From a checkpoint of a small transformer trained on Wikipedia.
Size: 9 layers, MLP 320 SwiGLU.
Each number is 128 + 32 x the weight over its row's rms, rounded and kept within 0 to 255. Layers, rows and columns count from 0. The size above them is the row's rms in percent of the matrix's.

# layer 6 attention output (transposed), 128x128, rms 0.454, rows 28-31,60-63,91-95,123-127, columns 64-127
size [106  89 110 102  83  92 105  96 105  90 100 113  97 100  95 108 105 106]
[[123  98  72 118 162 177 126 148 172 146 135 126 101 144 109 124 141 153 145  96 171 169 161 136 131 115 148 140  92  96 139  62 142 156 108 163 109  74 147 101  85 200 170  97 150 144 168 107 135 129 145  77 137 118 126 146 110  94 102  58  73 127  80 177]
 [116 149 167 123  39 132 104 145 104 121 130 139 103 185 156 130 124 121 156 101 167 160 119  83 161  92 120  67 117 118 110 131 100  75 134 179 172 113 117  97 152 111 160 122 117 161 112 162  81 155 160 132 107 106 126 141 156 143  44 190 164  96 109 178]
 [197 201 146 111 124 139 112 155 101 162 101 131 144  91  93 150 175 160 115  85  68 102 118  96 164  93 142 127 129 122  78 100 137 132 149  64  91 155 102  92 122 115 164 147 155 133 122 113 102 157 173  65 199 102 127 117 137  70 120 155 125  94 132 129]
 [166 136 151 120 209 116  67 134  83 102  69 150 140  57 118 151 160 160 120 103 180 171 114 127 141 115 117 139 120 150  95 113 116 118  68  69  98 127 113 113 149  77 156 170 137 116 121 159 111 107 161  86 221 124 134 112 150 120  96 128  56  87 135 120]
 [115 108 112 135 123 131 143  87 106 167 132 145 143 143  88 148 155  77  83 160  96 114 152 127 167 130 130 102 183 183  84  87 179 118 246 136 132 131 198 133 104 101 155 111 153 165 132 166 105 137 142  91 160 129 122 133 143 128 177 141 141  88 137  91]
 [120 111 136 156 185 145 157  67 157  63 122 135 111 105  97  94 116 138 115  80 125  63 110 143  91 194 123 123 104  99 160 175 126 122  95  75 111 151 126 125 136 162 147  92 149 113 158 107 111  95 119 147 115 150 136 108 140 204 151 141  88 150 151  84]
 [131 179 111 183  83 192 120 137 113  92 129 130  99 224 104  87 156 100 149 131 134 128 106 137 129 142 109 129 137  85 152 111 134 144 135 144 114 117  76 104 147  91 143 151 113 137 155 145 112 147 102 165 120 159 117  84 142 169 147 106 122 158  85  63]
 [134 120 120 128 247 132 209 142 172 154 102 110 109  70 105  82 126  93  70 137 143 135 166 129 177 159 154  69  97  88 132 156 130 186 124 193 144  95 148 121 143 108 124 114 117 140  99 107 138 106 115  60 129 162 110  82  99 143 127 133 180 183 155  91]
 [131 111 141 173 214 130 125 190 143 128 129 149 108  80 107 133  84 116  88 142  88 138 102 173 132 104 207  83 101 132  19 112 160  97 118 106 116 161 112  77 146 133 121 161 130 157 156 157 128  68 118 143 147 193  95 162 160 147 154 135 180 131 125 118]
 [ 96 178 143 118 197 149  91 133  85  94  76 128 105 137 119  91 178  87 153 133 150 145  67 106 146 155  68 128 138 128  99 137  64  93 147  89 171 183  85 136 156 100 123 129 132 134 137 127 132  94 166 127 255 123  74 148 140 119 133 120 154 136 136 174]
 [148 104 129 111 120  68 139 137 153 173 165  82 144  77 131 150 110 150 168 124 173  91 117 135 153 115 147 106 100 165 129  95 101 141 141 177 145 168 138 103 123 149 105 153 110  80  70 124 148 115 126 175  67  82 129 143  83 123 115 155 217  92 115 151]
 [126  92 120 165  66 106 132 130 137 134 133  90 215 132 110 164 159 140 139 114 119 121 112  82 119 153 130  97  90 147 158 110 141 174 159 179 114 165 122 149 109 100 139 103 142 126  94 120 134 142  99  92 242 158 146 160 127 117  78 120 125  98 181 162]
 [142 156 105 161 192 127 135 116 141 147 137 111 118 197 184 153  91 112 137 149 110 111 108 115  76 136 140 160 112 155 142  93 169  78 124 134 164 148  67 121 116 173 134  81 185 143 149 127  51  74  74 134  30 132 134 163 132 146 102 108 150  87  80 171]
 [111 141 136  85 131 102 166 121 118 150  84 118 182 169  85 105 149 138 171 175 126 102 102 106 168 137  92 116 120  87 101 146 119 111 122 156 121 108  84 170 122 103  93  99 115  75 101  89 149 126  84 133 133 150 142  98  88 123 176 151 121  98 175 108]
 [200  55 120 148  51 136 117 153 138 146 176 125 168  83 203  98  79 149 113 107 167  70 156 153 108  82 124 178 141 108 145 133 180 120  96  91 125 128 144 102 142 125 124 122 136 138 156  96 113  93 118 130 130  61 174 142 110  94 110 129  81 149 124  80]
 [150 134  93  92 179 101 149 149 124 113 194  86 168 121 196 100  99 155  79 176 140 112 149 134  52 149 159 164 163 155 156  88 131  99 142 118 161 160 143 185 141 127  88 125 137 129 130  95 136 105 140  73 255  80 121  96 141 114 126 148 144 107  94 132]
 [118  85 144  69 112  92 112 149 169 174 137 145 124  84 127 204  84 120 149 139 131 125 120 139 103  94 128  86 124 159 111 113 132  33 141  87 169 145 153 133 128 140 101 136 124 138 136 122 128  85 162 156  35 101  92  97 129 141  94 148 167 123 121 130]
 [125 118 159 148  88  98 109  92  73 155 128 159 186  82 111 148 130 119 165 121 101 133 125 177 171  61  88 136 125  61  91 109 111 189 124 103 144  93 172 152 109 118 118 162  99 135 104 185 116 156 150 190  95 135 117 110  75 130 182  98 107 156 141 150]]
# layer 6 attention value, 32x128, rms 0.148, rows 28-31, columns 64-127
size [101  92 103  98]
[[150  58 162 174 114 141 101  98 119 195 110 141 143 147 117  99 128 132 137 121 126 137 196 146  81 115 133 109 113  83  94 110 146 146 129 140 112 128 103  87  98 155 138 115 148 138 148 148 155 121  78 137 117 104 122 123 107  52 139 167 131 138  77 132]
 [ 89 151  84 101 142 153 162 134 152 113  74 174 128 137 147 109 145  96 165 196 108 190 148 100  99 147 146 100 170 146  95 108 124  84  88 226  85 155 157 130 163 124  88 149 175 137 165 138 130  97 112 120 154 181 113 138 156 128 100 146  86 107 148 200]
 [122 163 103 182  82 141  92 181  89 170 133 119  90 144 157  97  74  97 131 123 135 144 173  82 119 105 152 144 100 149 157 114 116 128 108 110 162 148 222 113 154 188 172 144 123 177 177 149  97 172 115 106 109 128 102 148 189 105 179 107 150 125 153 103]
 [131 104 157 142 175 108 138 157  36 131 104 135 102  74 128 124  58 144 124 113 146 126  94  94 102  88 140 102 184 123 123 120 118  88 105 159 136  54 176  97 171 148  87  65 106  85 151 107 118 149 142 115 119 122 160 167 123 126 125 150 130 163 171 119]]
# layer 6 MLP gate, 320x128, rms 0.203, rows 0-27, columns 64-127
size [ 88 101  91 104  95 105 103  97 105  99 103 101 108  99 106  99 106 104  99  97  84 108  97 106 108  93  95 102]
[[126 107  90 158  97 150 188 123  69 136  78 125 118 125 165 124 111  52 154  95  64 106 110 107  99 130 164 109 111 175 113 139 108 148 110 118 106 165 119 116 103 117 165 126 109 159 112 135 103 112 163 122  65 160 141 129 137 170 146 190 138  55 102 150]
 [130 157  86 147 114 148 177  93 109 107 115 164 119 158 110 175 111 142 126 149 107 173  46 143 158 102 157 106 140 142 124   0 125 144 118 165 154 153 144 116 128  87  99 130 126 116 133 101 110 140 120  94 142 127 135 114 155  87 106 189 101 206 127  87]
 [151 122 141 128 115 130  95 130  64 145 103  57  96 131 135 126 122 116 151 104 150 113 117 166  75 162  85  49 200 120  61  68 145 101  90 122 132 192 171 128 160 136 162 153 139 104 156 179 107 153 135 142 118  88 115 138 166 124 124 125 120 110 152  91]
 [149 131 148 119 140 112 103 163 135 120  98 138 140 128 108 159 100  72 128 135 149 127 123 110 201 141 133  80  82 101  98 130  87 119  97  85 127 158 113  53 155 160 174 122 101  74 164 111 160  94  94  82 153 163 121 144 155 186 181 158 121  92 131 132]
 [157  85 124 127 189 130 135 164 161 133 158 136 146 171 116 146 183 172 150 127 162 137 104  64 140  90 143 167 112 156 199 149 112 175 140 122 187 194 143 105 124 206 139 112  94 131  74 142 128  93 151 151 126  86 130 119 135 127 137 124  91 159 104 129]
 [141 172 154 123 161 138 129 142  91 108 121 131 151 100 131 131 130  72 133 138 172 111 137 150 140  89 104 134 115 142 132  75 173 158 163 119 141 102 175 146 155 135  91 102 152 160 154 140 155 188 165 109 112  51 118  12 106 102 168 109 128 132 155 124]
 [108 126 189 130 141 112 110 130 146 118 111 148 148 154 162  96 157 101  95 150  84  97  74 108 185 182 134 132 186 178 130 161  92  88 149 123  83 170 167 129  80 109  73 116 149  96  73  61 131 133 122 236 130 119 123 127 108 122 117 120 138 138 128 128]
 [126 119 128 160  80 128 191  86  99 153 166 105 159 173 102  81 136 133 122  74 128  83 145 100 193 142 117 105 134 140  95 164  90 123 109 172  89 118 169 163 190 162 169  94 131 155 175  44 107 130  60 177 161 173 113 175 140 119 124 112 112 163 104 133]
 [170 102 152 164  75 114 118 152 126 109 146 134  80 133 174 137 109 141 144  83 117 143 128 131  87  76  99 159 129 116 170 141 126 190  55  88 175 101 108 114 118 138 142 139 110 110 140  97 179 125  91  77 147  55 135 157 135 118  85 112  99 104 192 151]
 [ 89  95 131 141 132 117 179 148 164 121 162 106 107 144 131 148 161  69 162 156  82 187 111 142 160 109 138 166 181 123  87 144 117  92 130 193 122 117  90 117 129 149 122 133 129 185 156 116 124  92 120 113 194 156 111  86  98 202 132  77 144 132  88 153]
 [177 132 110 128 164 151 147 110 132 115 167 194 105 111 105  99 128 110 141 100 124 169 103 180 152 119  87 130 177 179 182 126 166 105 128 129 147 142 113 126 175 140  85 141  76  89  85  92 125 146 156 146 202 108  82  88 166 138 137 124 103  83 148 106]
 [182 148 184 113  88 171  86 121 122 103 138  63 149  63 126 129 153 146 107  81 112 166 129  91 135 104  93 142 100 107 107 138 129 166 147  92 107  74 130 141 129 103 159 115 111  56 136 118 151 135 172 115 111 162  69 128 148 131 128 149  91 136 111 166]
 [162 145  89 188 107 159 157 138 179 149 106 171 125 160 131 153 132 131 124 151 124 131 103 170  94  86  92 146 125  62  73 110 118 110 120 144 122  89  97 164  98 135 121 180 155 138 136 100 148 212 167  83  98 177 132  90 138 118 111 101 107 201 150 175]
 [ 94  56 130 107 106 163  88 142 122  57 124  85 154 114 116 136 125 157 136 139 138 145 151 135 101 110 134 189 126  78 140  98 119 123 118 168 129 122  89 159  87 110 109  76 102 132 132 135 142 127 122  95 119 140 115 118 111 147 173 141 115 222 131 162]
 [148 141 139 112 143 129  93 136  56 127 142 127 108 147 141 130  92 103 154 118 125 101 172 130 108 162 113 116 176 157 136  88 180 136 131 104 141 138 125 125 136  96 104 179 113 148 166  70 114 210 120 166 174 185 170 117 122  88 175 145 144 141 143 123]
 [135  92 160 188 119 148  83  70  87 174  67 109 154 179 152 143 165 117 130 160 175 164 117 133 142 193 129 124 136 172 103 134 140  70  88 130  87  82 102 186  57  97 155  99 171  85 112 107 160 146 112 132 132 148  83 109 137 104 190  57 101 125  69 118]
 [129  96  86 165 119 136 209 104 112  80 149 128  71 130 131 144 138 176 107 137  73 187  90 100 145 158 173 110 135  95 138  71 113 135 143 147  53 157 137 149 144 106 176 104  96 126 175 115 167 145 198 183  97 174 119  87 167 139 213  71  88 159 116 130]
 [168 153 124 145 178 158 142 124 125  98 124  89  85 112 153 164 134 170 135  82 107 140 157 199 154 104 117 117 199  91 169 158 131 167 175 110  99 156 106 163  81 107 145 151  55 140 124 152 154 131 150 148  99 158 148 234 132 158 172 101 129  79 124 125]
 [186 172 165 127 144 139 115 107 101 157 173  92 114 124 115 143 131 160  95 136  89 146 141 157 108 174 148 119 104  92  85  85 105 122 149  81 129 159  97 173 172  85 112 112  94 144  95 151 146 106  98 149 124 114 170 190 143 221 182 121  96  89 110 138]
 [139 126 105 116 102 101  94 103  76 105 114 140 131 213 127 178 170  91 101 122 103 143 112 151 203 195 121 182  92  98 153 159 134 111 109  73 162 110 147 150  87 117 122 171 112  96 157 135 123 133 146 119 159 141 140 113 150 138 109 120 117 133 116 189]
 [148 128 127 132 167 160 180 131 140 141 111 161 180 114  85 130 139 106 111  94 114 128 142 128 120 110 102  96  52 142 111 169  93  79  68 155  98 150 152  86 131 169  82 176 117 146 131 137 146 190 155 147 227 120 105  87 151 142  88  66 135 137  83  87]
 [152 137 118 176 150 147 191 151 138 119  77 134  65 109 144  87 166 143 151 120 129 130 124 128 167 140  83 142 178  95 122  85 146 103 165 110 137  94 148 139 124 122  88 125 129 113  83  42 118 173 161 124 102 124 169 194 176 145 128 122 140 104  63  64]
 [ 80  99 189 126 177 114  89 116 165 170 137 179  99 136 109 128 145 147 156 158  65 108  90 139 196  98  99  98 154 151  90 111 162  73 215 145  76 186 113 119 211 130 122 151 160 127 128 177 152 131 181  86 118 109 119 103 154 132 168  86 130 118 142 129]
 [ 92 164 150 126 191 143 119  92  77 117  83 128 149  89 148 140 112 154 132 116 126 169 173 186 119 165  91 139 122  58 102  79 198  93 177  95 147  80 111 104 145 170  88 113 151 141 108 105 115 154 130 187 154  59 175  96 133 175 140 110 120 118 134 154]
 [173 127  89 123 154 163  60 131  80 101 174 185 124 152 160 158 168 157 124 104  61  98 159  71 108 156 148 143 120 184 129 115 106 116 107 176 112  94 145  72 135 154 117 179 124 150 139 111 165 194 177 160 158 102 146 169 114 132 128  87 127 114  61 181]
 [119 101 136 113 134 108 203  68  88  99 117 128 177  87  51 162  96 146 119 152 168 151 127 147 109 105 133 129 158 131 120 100 176  78  87 130 161 118 173 188 138 147 159 168  88 118  51 134 106  62  94 124 139  71  84  89 157 132 134 100 131  53  71 199]
 [114 193 102 141 110 180 144 166 121 131 127 107 102 154 118 126 154  98 160  87 152 152 124 148 115 139  99  93 135  92 179  92 178 131 104 123  80 104 176 146 101 108 143 130 139 143 148 156 156 117 138 164 125 156 103 106 133 111 102  93  75 163  70 129]
 [ 81 124 152 148 167 177 134 114 133  84 106 129 161 147 122 112 146 130 177 186 124 150 222 184 140  58  64 114 136 183 142 123 127 161 128 121 126 177 177 186 126  25 120  82 134 180  77 105 130 186 134 134 115 149  94 136 166 101 121  88  90  85 108 163]]
# layer 6 MLP up, 320x128, rms 0.213, rows 0-27, columns 64-127
size [ 96 104  91 101  94 101 111 104  97 106  92 105 105 100 100 103 106 104 100  96  91 103 108  93  99  92 105 107]
[[105 137 124 103 159 158 112 109 165 162  92 141 175  97 196  90 165 128 138 155 199  91 126 148 160 150 155 128 121 138 152 143  79 107 137 144 140  71 103 177 118 121 163 160 111  87 174 107 125 148 130 186 120  17 106  86 122 133 107 112 125 181 170  88]
 [115 155 121 175 118 116 154 121 111 173 160 168  29 125 124  81 155  72  90 129 140 159 119 176 128 112 123 112 112 204 176 149 134 129 146 175 173  93 109 189  91 116 107  94  93 171 192 113 125 160 122 110 179 120 137 128 171 115 119 110 147 188 124  86]
 [151 144  75  76 162 155 109 138 231 170 145 113 180 109  91 153  72 136 122 157 177 143 148 136 169 144 120 110  99 140 119 149 132  95 121 151  61 116 112 154  98 112 102 127 111 126 201  67 161 123 105 113 142 185 128 164 131 126  84 199 105 102 146 179]
 [103  94 205  96  82 103 162 136 148  79 129 132 161 145 124 119  97  97 132 141 149  88 141  69 191 173 211 135 160  96  85 132 110 132  65  72 112 157 110  77 126 106 205 128  57 134 132 142 132  97 149 123 154 145  48 143  88 164  90 157 118 155 145 138]
 [102 101 167 165 180 107 191 155 132 142 124 109  87 139 108 113 146 160 145 111  80 139 116 130 119 140 138 153 110 109 114 114 115  99 189 126 118 141 127  64 121 152 142  35 136 157 170 186 113 176 160 103 153 112 134 110 123 142 132 130 169 112  75 151]
 [103  98 138 170  56 115 171 117 125 126 110 181  88 132 133 120 177 209 127 126  96 151  89 132 154 170 116 131 142 139 128 147 133 133  82 169 114  56 116  97 152 204 102 131 118 171 205 137 171 170 151 151  88 180 152 186 157  66  67 154 163 168 129  98]
 [129 157 107 162 142  95 158  99 157  84 127 188  57 108 136 132 149 138 173 130 114 148 130 141 150 104 150 135 129  94 141  92  86 178  93 146  81 114 161 180 170 147 161 155 166 164 206 161 152 120 132  68 136 102 109  83 142  87 129  89 127 140 147 130]
 [ 89 129 109 120 176  86 161 158  89 156 140 135 185 115 137  57 143 152 141 129 134 120 146 169 169 139 148 223 113 122  90 192  98 149 119 119 113 131 126 103 139 122 105 122 180 114 136 141 180 121  98 115 156 175 142 138 118 200  81 176 110 124 111  96]
 [137 151 118 170 101 118 137 171 146 162 109 157 174 161 110 118 178 112 151 185  82 137 102 156 151 124  55 135 173 101 187 112 108 119 162 151 145 135 158 102  84  93 135  95 203 163 111 112 131 130 160  85 155 160  84 136 143 235 168 117  94  76  95 122]
 [ 99 115 130 105  74 187 119 136 124 114 130 131 130 132  77 140 190 157 139 142 163  96 146 143  85 112 123 153 127 101 130 158 127 115  95 108 115  65 122 157 128 122 161 119  87  81  82 149  89 163  93 118  91  96 129 182 158 123  93 115 185 147 126 104]
 [135 167 149 124 182 170 159 112 105 130 167 145 161 125 160  80 109 102  95 128  97 158  85  64 120 133 157 104 104 134 144 108 126  93 140 158 152 129  77 106 109 181  86 153 137 152 107 113 145  69 123 169 200 136  87 115 170 121  87  87 108 140 100  99]
 [ 67 171 126  80 151 124  92 186 133 103 104  96  29  81 137 143  78 104 144 146 133 154  81 136  90 116 113 152 112  97 123 107 123  94 152 179 137 134 195 132 186 158 177 124 100 141 104  95 128 142 120 107 184 162 158 119  99  87 180 167 105 110 119 152]
 [149  89 170  81 105 132  94 147 131 108 163 114 129 104  82  67 147 176 149 164 100 106 170  69 139 179 161  75 160 160 132 112 118  66  97  87 136  62  93 108 147  68 123  74 175 149 123  79  99  71 113 122 141 152 206 224 143 106 126 129 170 108 144 134]
 [180  85 108 114  93 132 146 207 136  99 167  99 155 199 126 156 169 178 133 140 109 102 112 142 152 104 129 126  74 150 140 152 153 169 163 126 133  87 164 131 120 150 123  81 126 104  99 150 113 113 122 138 100 109 108 155 142 116 198 209 171  98 115 164]
 [147 140 145 110 118 152 123 110 172 107 134 110 182 147 134 126 133 142  97 157  70 182 150 133  91 135  87 117 133 149 128  91  95 153  69 122 186  90  92 149 148  74  71 121  81 137 157 102 160 166 100 121 175 119  92 188 137 158 141 168 137 164 134 155]
 [127 117  63  38 115  87 144  48 192 172 138 131 100 102 118 136 135  97 122 123 114 102  99 115 176 122 170 145 135 110 188  75 147 133 130 151 132 123 121 127 178 137  94 154 116 165 122  91 129 136 141 117 165 143  99 193 170 118 172 190  95 127  91 122]
 [ 43 137  87 106 166 105 106  63 161  84 169 135 125  94 136  73 129 120 107 137 131 145  91 131 120 106 132 152 182 145 113 120 183 138 103 103 151 120 153  64 159 116  75 130 162 133 152 168 140  98 163 148 121 152 107 113 153 109 122 118 137  94 124 123]
 [124 107 137 127 150 117 135 148 116 114 167 101 160  93 134 162 118  99 126 125  87 155  90 115 135 151 112 118 127 108 105 143 189 147 106 120  53 175  99 132 212 103 127 134 128 108 146 130 173 101 154  91 145 141 202 199 101 179 161  61  97 104 176 129]
 [188 170 128 150 117  95 137 111 170 158 152 155 165 114  86 128 102  91  57  72 144  88  72 133  78 112 146 134 193 131 111  92 114 143 100 164 108  89 144 135 138 149  97 118 146 119 181  95 124 137 122 179 145 154  92 151 147 159 130  76 101 157  92  89]
 [125 110 166  82  96  87 149 133  96 164 138 183 122 124 133 116 135 115 143  80 124 156 151 114 153  94 134 133 170 119 109 121 133  74  86 158 135 133 145 114 162 109  79 117 117 175 155 152 109  75 109 140  33 131 101 115  37 120 145 136 138 133 155  44]
 [132  61 122 111 145 143 115 124 156  98  82 127 196  99 142  84 215  75 143 137 157 140 196 173 103 120 100 139  98 133 170 112 183  96 125 139 136 153 159 109 149 127 161 129 131 144 123 107 118 147 154 158 114  92  64 124 148 118  80 124 114 157 142 152]
 [138 151 140  98 123 101 111 116 127 128 138 119 118 100 129  96 104 213 112 165 126 143 128 111  93 148 173 121 148 104 113 126  82 147 122  57  81 143 118 133 132 128 104  93 105 184 137 126 133 153 152 119 139 106 138 172 151 133 104  91 125 141 136 148]
 [130 149 111 137 162 135 196 146 127  89 125 114 163 167 123 139 107 177  97 139 116  99 180 130 193  69  96 170  72 142 159  87 126 172 111 114 114 146 149 102 128 118  71 106 164 103 157 140  95 153  92 105 109 146 143  98 132 100 117 154 114 120 106  96]
 [159 127  62 115 174 147 173 139 146 166 109 131 151 131 153  95 107  82 169 127 114 159 143  89 130  85 140 154 166 112 133  85 105 137 139 151 122 111  95  75 135 125  28 106 124 127 170 101 142 155  98 135  59 156  88 102  92 139 135 147 179 164 193  78]
 [119 160 167 121 114 139  91  74  68 139  71 101 117 146 161  55 123 152 119 146 106 123 131  96 112 142  95 115 150  98 170 159  79 107 122 106 100 162  59 115 115 106  81 158 110 124  66  88 151 118  70 106  70  83  69 125 138 134 124 151 184 159 149 175]
 [135 159 142  49 135 137 111 117  96 121 159 152 150 162 100 131 137 158 102 147 158 132 122 115 138 180  88  99 104  90  89  94 131 126 113 141  91 132 142 105 121 116 124 153 139 200 105 165 114 150  74 121 122 113 151 102 143 123 147 103 120  32 169 138]
 [ 90  86 145 119  72  78  80 105 106 106 131 131  95 116  98 146 124 135 166 169 158 193 116 125 114 151 150 158 145 108 109 125 123 120 103  76 148 145 196 123  89 158 121 146  67 103 157 117 140 191  91 164 110  75 139 146 111  80 107  99 152 114 107 136]
 [178 107 106 164 144 165 146 134 101  63 182 137  97 122 139  83  88 167 116  57 113 134  77 106 168 145 177 123 128 164 125 124 170 174  77 123 189 115 147 102 124 170 101 123 141 133 141  44 138 137 198  99  88 105 115 155 109 103  52 125 141 111 124 111]]
# layer 6 MLP down (transposed), 320x128, rms 0.128, rows 0-26, columns 64-127
size [ 98 105  89 102  99 106 108 104  96 111 101  95 103 102  97 107 104 106 105 103  97 105 104  92  96  93 103]
[[ 99 117 112 115 216 112 146 176 144 111 140 142 123 156 113  94 172 142 102 103 110  71 160 186 166 124 148 103 135 177 105 133 148 142 155 100 134 172 165  90 121 134 170  71 111 132 113 136 137  96 172 100  27 173 176 110 100 128 134 106 106  99 124 145]
 [126  94 168 135  89  96  77 148 132 110 122 120 112 148 113  83  89  89 231 186 122 138 126 145 180 154 101 120 123 164  54 165 146 106 109  86 134 123 173 105  99 128 158 181 125 145 108 134  90 147 162 153  82 122  78 173  62 194 101  83 113 142 140 150]
 [104  88 106 172 101 137 139 148  61 136 137 103 155 213 188 120 119 126 110 115 110 137 127 113 140  86 151 155 109 124 163  82 119 120 165 140 178 140 121 106  92 147 107  65 137 151  44 134 159 132 168 128  91  80 104 126 174 175 148  67  87 143 129 118]
 [ 82  96  97 171 144 155 129 157 108 141  88 119 195 137 102 184 160  92 146 125 153 112 138 190  74 141 143  92 138 112 106 134 142 108 178 135 175 121 153 126 147  87 155 137 113 140 140 140 131 100 101 151  45 158 112 100 137 107 211 164 169  89  94 163]
 [ 99 122 144 163  87 118 160  84 137 100 131  90 147 187 134 120 137 141 152 142  33 131  98  96  99 126 118 105  81 134  98 102 225  82 150 153 133  79 113 111 115 120  98 131 139 205 134  96 100 131 151  83  89 131 136 165 134 111  95  71 149 105 128 168]
 [108 116 121 171 114 127 109 141 151  59 121  96 122 135 150 159 156 139 199 119  92 121 147 164 100  49 101  90 118 136 181 147 120 158 141 134 147 152  87 142 130 142 137  94 160 139 110 120 170  94 102 146 164 134  65  79 123 105 168 101 173 116 173  98]
 [113 105 153  93  79 146 101 154 157 127 108  81 128  75  97 150  89  75 100  84 164 101 126 136 137 109 121 200 195 154 168  65 127 128 131 159 127  97  62 101 110 102 109 133  97 107  92 154 140 185 137  94 209 157 137 165 125 151 101 146  64 137 146 160]
 [ 88 136  58 164 220 136 115 105 143 116 145 140 128 117  82  66 170 159 110 103 128 108 149 154  90  96 139 128  59  95 152  98 119 141 125  65 111 138 179 158 139 177 133 102 145 198 193 111 129  77 132 131 164 138 155 170  93 136 158 107 122 119 119 139]
 [135 175 132 169 133 136 182 174 154 117 151 165 142 119 106 193  82 147 199  97 134 128 149 136 176  74 147 128 155 107  91 102 123  95  74 131 175 111 187 134  97 147 119 144 123 146  76 115  62 157  95  80 127 179  88 107 155 150 147 144  89 169 128 171]
 [ 86 136 119 167 255 108  98 127 129  85 119  88 105 144 117 130 101 159  75 100 121 124 147 109 128 149 145 180 157 144 142 135 182  96 125  92 114 110 102 132 161 171 122 122 154 135 146 115  77 157 171 144 193 140 130 171 111 176 190 147 169 148 109 114]
 [133 106  90 198 106 144 160  56 162 106  81 141 115 123 114 136  93 130 171 135  95 140 130 164 159 144 127 148 116 123 128  74 128 186 196 136 196 114 101 157 108 158 154 137 130 129 127 147 113 140 109 180 120  72 120  87 110 177 122 141 143  99 130 144]
 [131 169 137 124 131 126 101 121  53 174 103  79 132 104 152 121 149 162 162 161 143 172 126 162 137 129 144  80 155 136 142  89 157 158 161 102 121 108  95  81 135 163 102  88 220 195  96 206 145 181 181  95 133 131 156  85 119 181 112 156 130 156 138 192]
 [ 77  34 119 135  82 125 140 186 104 107 189 158 132 167 152  75 121 128  49 175  99 140 132 152 145 100 118 120 109 135 188 156 110 131  63 126 100 101 158 136 137 112  97 116  52 130 152 112  86 136 135 160 113  98 133 105 122 118 164 158 154 117 172 139]
 [148  89 174 171  52 119 144 122 135 107 141  70 136 110 129  97 111 129 182 125  88 118 181 135 126 106  99 121 125 142 119 126 177  78 141 139 136 160 136 109  88 135 116  92 181 159 137 126 103 138  90 102  97  67  99 142 128  90 137  88  99 136 104 151]
 [152  99 125 110 124  97 142 169 141 120 168 123  91 155 158  63 134 161  96 136 143 146 165 140 133 115 125 145 161  97  95 115 105  29 124 116 100 141 153 152 158 161 135 104 172  81 141  57 152 122 120  81 255 124 121 108 138 128 140 112  98 149 146 128]
 [ 65 167 141 168  71 198 120 101 153  95 137 156 146 126  88  98 102 118 103 126 157 159 215 122 125 133 120 145 164 143 115 159 144 104 111 144 120 142 160  95 194 121 134 110 108 141  92 127  81 103 139 130  81 101 107  81 182  84 117  83 187 132 137 127]
 [106 172 124 144 111 136 110 140 160 106 163 145 104 144 140  86  83  97 150 122 157 140 148 150 120  84 139 132 138 133 106 153 144  83 146 118 134 119 116 125  66 127 134 128 140 114 128 101 143 116 180 141 121 120 107  96 119 164 103 190 189 127 119 143]
 [ 97 146 156 131 122  97 159 116 131 124 110  66 112 150 209 108 104 119 124  81 134 173 173 174 109 145 142 105 124 189 161  64 130  72 163 105  99 137  98 147 110 105 141 100 160  55  79 114 121 161 127 189 126 212 134 139 156 190 124 133 144 106  89 139]
 [160 100 133 135  56 148  83 119 115  54 137 129 115 183 100 111 145  99 134 125 137 141 120 149 162 132  83 153 186  82 151  94 133 166 138 193 154 151 160 164  87  83 122 118 127 142  94 130 129 128 130 139 255 149  79 128 149  76 134  72 116 123  91  68]
 [141 153 170  92 108 145 107 115 161 140 167 119 164 173 135 120 125 168  71 101 124 129 186  76  89  73 175 156 155 135 155  76 118 129 123 108 123 119  72 167 125 105 126 110 143 170 117 176 153 123 118 107 117  89 127 150  74 141 200 140 125 145 109 203]
 [127 214 120 145 145  98 163 186 108 138 152  77 169 188 110 138  75 169 104 115  94 116  95 125  85 129 179 137 162 124 113 130 130 133 119 122 152 100 137 134 128 134 155 101 125 135 174 101 134 129 162  98  23 138  97 165 109  59 149 160 116  64  54 105]
 [111 143 115  96 138 130 154 112 112 100 152  41 180 203 185 118 151  79 183 165 161 133 142  77 182 142  82 116 155 153 138  95 154  92  79  77 167 104 159 127 116 102 124 103 183 155 133 163 193 109 138 161  76  98 160 136  82 147 152 136 125 133 143 150]
 [ 94 119 138 157  45  89 143  98 120 153 196 142 111 171 147 121  95  68  96 186 144 117 157  85  88 146 119 132 130 111 139 131 156 134 116 106  92 136 150 178 118 139 100 145 165  67 151 122  94 148 154  96 168 159  98 110 185 152 119 133  71 113  65 182]
 [122 117 164 116 100 134 127 100 100  66  91 185 136 121 137 124 146 160 104 102 128  90 123 115 177 120 152 108 180  91 158 132  99 113 117 119  55  79 151 133 107 107 144 113 165  97 133 121 130 124 100  69  26 168 124 171 114  71 103 110 136 164 136  42]
 [127 140 125 143  88 186 123 158 113  82 155 145 108 104 157 136 158  87 164 137 108 174 120 123 141 177 177 155 127 107  97  67 126  87 136  94 119 161 131 132 126 140 135 144  95  75 114 130 172 119  86 105 115 147 107 141 120 127  85 122  97 103  70 186]
 [114 135 160 104  43  93 146 115 117 123 160 138 152 102  90 166 129  87 159 108  62 105 157 171 135 174  66 101 124 122  76 204 174  93 117 192 131 118 143 122 117  86 113 129 123 203 109 121 144 149  81 121 174 121  93  71 170  80  83 160 119 108 103 146]
 [ 72  98  57 152 165  93 176  95 170 182  94 158 175  97 121 123 108 120 121 110 173 104 137 153 133 111 143  81 122 126 135 143 117 112 149 154 156  86 161 125 113 165 125 117  92  60 125 143 156 103  97 149  30 123 129 105 100 131 144 102 143 141 114 144]]